config.yaml
n_layer: 18
d_model: 128
n_head: 4
n_kv_head: 1
head_dim: 64
d_mlp: 1024
vocab_size: 8192
activation: "gelu"
norm: "rmsnorm"
norm_place: "pre"
norm_eps: 1e-05
positions: "rope"
rope_base: 10000.0
rope_fraction: 0.5
qk_norm: true
attn_scale: 0.145
bias: "none"
tie_embeddings: false
parallel_block: false
extras: ["some layers without positions", "some layers without attention", "gated attention", "value embeddings", "a smear gate", "an embedding shortcut", "skips across layers", "capped logits"]
init: "normal"
init_std_qkv: 0.0237
init_std_o: 0.0
init_std_up: 0.0237
init_std_down: 0.0
optimizer: "muon"
lr: 0.00905
lr_mult_up: 1.13
beta1: 0.95
lr_head: 0.00557
warmup_steps: 49
schedule: "wsd"
decay_fraction: 0.835
decay_shape: "linear"
final_lr_fraction: 0.1
batch_tokens: [8192, 16384, 32768]
seq_len: 512
doc_mask: false
train_tokens: 132800000
steps: 8285
dataset: "wikipedia_en"
Each number is 50 + 10 x the weight over its row's rms, rounded and kept within 0 to 99. Layers, rows and columns count from 0. The size before them is the row's rms in percent of the matrix's.

# layer 11 attention output (transposed), 256x128, rms 0.214, rows 20-25,84-88,148-152,212-216, columns 0-127
105:54 52 61 60 47 48 41 45 42 45 44 58 60 58 43 65 61 58 50 56 32 45 43 46 69 53 54 44 56 43 25 52 55 38 46 41 51 58 62 42 53 55 55 49 42 75 40 49 74 68 71 60 46 64 51 42 65 38 45 39 43 57 52 67 49 60 67 39 41 43 52 66 66 48 58 53 62 54 38 55 43 45 56 33 50 66 56 53 56 44 48 64 56 36 55 42 53 39 61 58 60 55 54 58 41 51 47 51 62 52 56 62 59 41 85 48 48 44 42 37 59 55 58 67 58 41 55 45
079:56 29 52 53 50 43 51 26 79 56 43 39 39 43 63 45 34 38 51 42 55 48 57 78 32 48 41 37 62 52 55 46 54 48 31 38 56 43 47 55 48 69 49 53 56 35 51 56 37 37 49 48 44 48 59 50 52 52 50 51 39 50 56 32 38 52 46 59 61 38 58 48 49 49 50 45 51 66 35 46 49 51 34 53 45 44 32 51 47 69 63 42 46 43 65 76 46 57 38 48 42 60 37 44 47 56 35 59 45 51 60 39 67 55 41 37 51 56 44 48 41 58 38 43 37 44 42 39
078:51 71 53 48 52 48 52 50 58 63 43 43 60 49 26 56 33 48 48 49 52 47 46 51 34 55 62 61 63 49 57 48 60 50 42 63 59 40 43 47 52 54 43 54 42 70 48 36 36 19 58 59 49 57 61 53 46 58 43 32 64 43 59 53 52 37 42 47 49 53 59 27 38 44 49 42 54 44 54 64 55 48 73 54 56 46 35 62 41 75 39 58 41 31 43 41 63 56 56 51 66 48 59 55 52 46 62 53 49 52 53 38 39 47 52 59 36 60 52 40 63 71 43 33 37 55 51 51
093:36 37 55 54 35 34 50 50 54 51 66 45 60 51 43 45 42 57 53 47 52 46 62 45 50 51 64 37 54 55 44 33 48 39 54 49 55 66 38 69 52 50 74 44 56 74 43 41 44 45 36 44 63 52 38 35 61 68 45 59 51 67 36 32 48 58 49 32 60 51 46 54 66 51 62 63 43 56 48 48 49 29 59 48 54 54 39 50 54 50 56 61 56 66 45 53 38 60 39 47 69 66 57 59 29 46 47 58 51 65 52 45 53 47 55 48 47 76 58 55 44 38 38 58 31 55 43 42
084:34 57 38 64 61 50 50 62 33 35 51 53 61 35 53 59 64 45 50 67 62 51 53 42 67 36 44 53 40 60 59 49 33 47 58 43 29 43 47 51 54 42 49 39 58 34 57 59 49 53 32 55 73 41 55 47 38 51 48 62 53 61 56 48 46 45 50 50 33 58 42 63 48 44 25 49 48 45 63 36 61 53 58 52 37 50 64 54 57 50 38 48 51 62 52 20 41 48 45 63 49 43 37 62 44 61 52 47 50 36 46 47 47 71 40 62 64 67 40 48 48 45 48 50 51 59 65 38
097:55 53 38 55 55 62 39 47 33 44 48 49 52 46 50 50 44 57 51 44 64 54 45 54 53 37 32 53 42 57 66 40 53 44 40 47 42 38 47 52 34 44 61 60 53 37 57 57 34 38 29 72 63 55 56 54 45 47 53 64 43 40 37 32 64 48 51 52 36 57 52 57 40 52 45 47 44 52 48 43 69 68 41 63 49 66 58 51 68 53 65 42 61 68 54 44 46 47 29 56 35 36 39 49 36 67 52 45 42 44 38 60 44 77 30 53 44 62 47 41 56 41 40 35 45 53 43 53
110:58 49 60 45 48 62 47 59 40 48 49 53 33 60 50 13 52 49 27 65 63 38 48 26 43 60 61 57 48 62 49 51 37 63 53 61 51 56 51 58 56 51 65 48 51 52 41 50 53 39 49 50 46 33 42 48 35 62 53 65 48 35 69 44 38 49 46 54 58 36 51 53 52 75 45 57 48 39 41 49 49 49 31 44 58 36 38 53 68 38 49 44 48 64 45 55 46 57 54 64 37 44 50 46 36 61 40 59 58 30 65 42 36 66 38 56 53 51 54 51 50 45 59 35 61 60 53 53
105:50 53 53 56 40 61 54 69 59 33 42 48 60 63 42 68 43 79 51 60 50 49 62 38 65 56 47 46 45 51 37 56 39 48 54 54 41 64 59 48 45 43 45 33 60 38 67 30 28 56 49 53 56 53 65 49 44 51 57 61 65 61 53 64 36 44 47 64 38 54 59 48 57 55 54 49 47 42 69 65 46 66 39 47 38 55 37 37 49 61 57 40 67 49 44 50 51 52 48 58 45 50 41 49 49 54 55 48 32 65 62 52 42 64 67 58 51 57 59 44 71 52 49 34 61 67 57 51
112:50 54 49 62 46 62 44 63 49 36 40 58 58 56 58 62 55 63 49 52 58 40 60 59 41 58 47 45 61 43 66 63 50 50 61 46 57 59 72 49 82 47 54 57 33 57 40 27 52 62 41 56 58 52 53 38 54 55 40 54 42 40 47 38 53 57 40 55 56 52 64 58 50 57 55 38 49 63 44 66 47 65 56 34 57 36 54 44 46 53 53 60 51 40 57 59 49 43 78 42 53 42 35 46 66 59 33 52 41 45 58 57 69 53 57 52 78 40 33 55 44 55 41 64 50 44 57 46
100:57 45 57 50 68 58 54 51 50 43 51 53 64 47 52 42 62 68 49 51 73 43 47 47 53 48 52 78 50 33 42 56 63 65 50 61 44 36 55 53 40 57 54 63 58 39 52 60 52 51 57 64 42 39 62 46 60 43 44 39 48 35 58 52 55 47 61 49 54 49 39 44 60 41 40 55 62 35 45 52 55 66 41 45 40 43 53 66 35 64 59 63 56 45 35 41 49 61 48 44 43 32 66 57 49 38 39 68 56 51 70 57 65 43 57 53 55 56 47 60 70 61 44 60 65 63 58 74
103:57 64 47 43 40 61 51 55 56 47 55 51 56 45 54 54 33 48 45 57 55 54 62 51 46 58 53 58 63 33 40 38 55 41 32 61 46 63 56 58 71 58 51 48 56 63 26 34 36 46 61 54 19 49 51 48 66 62 60 60 43 53 44 47 50 64 52 48 48 46 67 40 32 45 60 45 59 56 51 60 39 25 45 46 58 64 70 53 47 49 43 42 59 49 38 46 55 64 56 49 46 38 53 36 59 41 37 50 65 51 52 45 65 56 51 50 52 49 77 58 59 60 50 30 49 46 42 67
102:46 57 57 48 63 48 42 43 55 42 59 50 55 51 52 57 40 42 54 26 50 43 41 57 32 63 60 55 65 52 53 50 56 38 61 54 24 64 44 46 50 53 46 48 45 59 40 40 35 40 47 65 55 57 36 50 68 64 43 45 66 48 49 62 60 39 66 52 51 38 52 33 67 49 53 58 45 60 71 37 52 56 49 37 47 57 51 49 39 63 72 63 39 38 65 53 48 43 44 52 49 58 57 43 50 43 57 53 29 57 50 59 62 25 52 52 71 38 58 47 56 34 30 58 47 41 58 52
115:34 50 34 36 48 48 38 37 36 61 52 53 64 36 57 46 47 44 41 63 40 48 44 54 19 67 53 44 44 25 50 37 48 37 43 52 48 46 53 29 58 72 63 49 71 52 57 49 65 41 53 65 55 58 46 56 47 51 54 49 48 50 47 62 57 48 57 50 52 70 54 43 43 46 39 45 62 43 41 44 50 40 64 39 47 54 51 43 53 45 62 69 53 58 59 31 50 54 50 29 33 56 53 47 57 42 57 44 43 51 29 49 50 46 54 31 43 54 47 51 60 49 49 54 58 29 68 42
122:49 48 44 40 57 41 64 44 59 68 71 48 65 30 51 53 48 41 43 39 51 50 50 45 60 52 61 37 44 61 55 35 51 34 44 66 38 64 55 48 28 56 41 60 49 39 50 60 56 45 44 41 40 56 43 66 44 44 50 48 51 59 50 53 60 42 52 32 46 55 55 41 69 43 36 51 60 62 56 66 39 59 50 59 46 70 56 42 52 41 68 60 63 77 41 51 61 59 56 60 53 65 56 52 36 44 63 41 41 43 44 38 47 36 24 57 40 41 53 64 43 57 47 38 51 58 44 51
109:59 57 58 40 55 51 56 46 54 39 61 55 46 42 44 56 53 34 55 56 42 58 51 65 61 50 44 56 47 58 60 37 65 57 54 64 54 53 60 47 60 46 51 39 53 60 46 44 45 49 45 40 49 50 49 40 49 52 59 56 56 67 47 54 50 41 51 43 40 66 52 56 51 58 38 52 46 66 67 42 54 38 41 58 62 68 48 37 35 43 47 36 49 49 62 56 62 57 31 43 50 73 23 47 55 64 49 27 23 52 31 45 37 38 44 22 41 30 62 40 46 47 43 57 57 52 38 47
110:47 38 36 45 40 45 52 49 56 54 48 59 70 57 56 54 52 66 58 51 52 41 36 42 31 45 36 54 52 68 63 35 63 45 54 35 36 59 46 47 21 54 49 45 43 43 52 71 51 40 47 41 67 56 42 69 37 57 52 54 57 54 39 54 67 35 39 52 49 40 47 45 46 50 42 46 43 42 59 51 78 68 49 71 48 47 39 50 68 54 58 64 69 54 47 38 46 55 50 42 48 56 54 46 65 59 53 50 54 63 61 51 51 42 68 56 51 56 36 54 47 46 57 75 61 53 50 54
092:45 38 56 35 57 67 41 42 54 36 43 41 60 52 47 37 38 57 35 54 40 50 51 38 48 47 35 47 34 41 40 53 56 64 28 59 58 56 43 66 61 60 79 41 43 51 60 50 53 50 42 49 48 45 49 35 42 42 53 57 40 38 44 48 44 74 42 33 53 29 55 67 52 52 52 40 57 42 49 56 59 47 55 50 38 37 53 58 53 51 49 50 53 64 38 64 36 54 55 39 54 53 55 49 25 62 36 33 61 66 42 50 33 49 54 34 44 67 46 58 58 51 60 58 65 39 56 51
083:50 67 48 51 49 31 47 40 52 43 45 52 23 60 53 53 39 53 46 51 47 44 53 50 43 63 51 42 74 64 47 57 46 67 59 22 52 73 51 36 34 58 55 47 47 41 57 48 44 37 44 28 62 52 51 45 54 62 49 61 59 41 57 51 28 38 61 46 52 53 45 48 47 33 53 55 29 49 65 59 53 46 42 53 57 52 43 50 50 50 19 44 43 60 45 54 63 50 52 59 60 33 47 53 44 55 48 55 52 39 56 42 32 59 45 50 68 35 29 37 59 46 48 49 48 49 48 60
062:51 66 28 67 31 54 52 33 53 60 49 55 53 41 54 60 61 49 45 45 67 46 54 41 40 63 47 50 43 62 55 55 52 62 60 31 64 41 64 42 72 61 69 43 60 62 38 40 49 37 54 57 61 49 47 50 61 59 45 53 57 51 62 69 44 26 47 36 35 33 47 52 39 51 54 51 49 36 51 62 54 40 61 46 57 54 43 52 49 52 41 65 46 27 50 37 45 51 54 42 53 28 53 36 48 53 48 59 66 57 56 63 41 66 44 50 47 56 49 47 68 40 39 67 49 47 50 55
081:37 77 33 65 49 52 47 75 56 43 55 49 65 48 48 51 59 60 39 31 75 37 47 38 50 35 59 48 48 52 42 67 55 48 46 50 50 40 55 63 33 55 59 41 46 43 55 63 57 56 48 58 51 52 50 47 62 60 53 40 30 31 38 45 61 44 46 54 63 45 53 62 53 50 45 64 79 45 57 57 65 60 59 33 46 52 58 61 49 56 36 42 65 61 53 44 53 48 46 58 55 27 57 54 42 42 47 51 39 45 45 49 53 44 66 74 49 51 42 57 57 48 57 45 61 54 50 39
079:54 67 61 56 64 58 63 72 52 43 43 57 50 54 48 56 54 49 61 53 56 63 82 41 44 33 40 49 49 37 47 42 35 28 43 50 45 29 56 54 60 52 41 39 52 45 61 60 40 56 45 56 44 63 51 50 49 46 53 44 40 48 54 53 53 59 42 58 48 65 45 54 44 59 62 60 57 64 45 57 24 48 28 52 57 52 59 43 48 48 52 39 57 55 51 60 63 62 32 58 33 47 41 59 57 36 55 61 28 32 45 49 53 46 70 55 40 50 52 40 52 64 53 37 36 55 39 41
# layer 11 attention value, 64x128, rms 0.333, rows 21-25, columns 0-127
100:45 53 41 51 58 52 53 40 62 66 47 46 49 46 69 52 45 27 46 42 48 51 46 50 32 48 67 61 48 51 60 44 60 63 45 41 52 31 39 55 54 39 38 59 51 59 34 61 62 48 50 49 46 44 43 53 51 44 53 33 43 35 50 37 63 55 60 39 63 49 43 64 47 37 42 50 62 66 44 30 56 40 58 57 52 43 70 61 45 33 38 46 36 47 60 56 51 40 45 35 70 56 59 58 44 57 49 47 78 50 45 39 57 31 33 57 53 45 46 52 27 62 52 58 50 39 36 55
093:45 43 52 42 51 56 43 45 50 54 50 32 50 36 52 46 47 35 56 49 32 61 49 47 54 59 41 50 47 65 32 45 43 60 46 50 54 38 34 47 17 49 56 53 71 47 61 62 47 41 48 40 38 49 48 44 44 42 55 48 54 62 53 56 26 53 64 48 41 44 38 55 44 42 54 64 51 39 51 24 45 27 42 61 55 53 53 50 52 45 53 55 60 50 53 47 45 62 22 66 53 62 64 69 41 43 59 47 63 63 46 48 35 47 43 49 31 54 75 46 55 49 59 37 52 50 44 53
093:33 47 37 56 33 44 58 41 50 53 50 40 52 61 49 45 29 39 61 51 35 55 42 39 44 47 40 33 42 57 56 50 34 39 52 56 56 63 33 37 58 42 42 38 34 57 57 42 47 46 48 49 47 71 46 55 35 51 47 47 51 56 42 45 41 51 32 43 63 42 47 48 37 67 67 46 31 64 47 38 44 33 62 58 57 53 52 40 74 42 47 35 48 62 66 49 46 29 57 68 53 54 37 39 56 51 56 36 54 47 36 44 37 56 54 51 40 43 53 40 37 36 49 36 37 45 48 38
091:42 34 34 60 58 35 51 50 48 43 50 55 46 44 64 57 57 54 56 43 49 49 38 52 58 38 39 35 39 49 45 67 43 66 68 39 37 42 42 44 40 40 58 52 51 49 68 50 61 55 26 42 78 54 50 53 42 37 40 51 46 47 41 44 39 41 60 46 57 60 52 60 49 48 40 58 41 38 57 39 57 74 61 52 54 39 42 59 40 60 51 54 40 48 60 52 44 38 54 44 63 49 43 71 23 57 61 37 29 54 60 62 40 47 49 48 45 40 30 40 51 44 52 64 43 46 56 42
104:35 50 44 53 43 48 52 44 46 59 50 64 54 72 70 56 57 56 53 47 58 44 55 29 59 64 32 40 44 43 52 52 35 46 53 39 42 44 46 38 60 54 58 59 51 55 50 48 38 61 52 58 51 54 46 53 43 55 60 32 60 21 52 39 38 33 44 44 43 69 65 38 48 39 45 34 55 43 58 55 50 29 43 44 39 63 65 50 42 36 54 46 63 53 47 52 45 60 58 40 48 59 56 49 45 40 62 45 57 67 61 39 45 41 36 68 68 46 34 46 54 41 56 51 71 60 33 43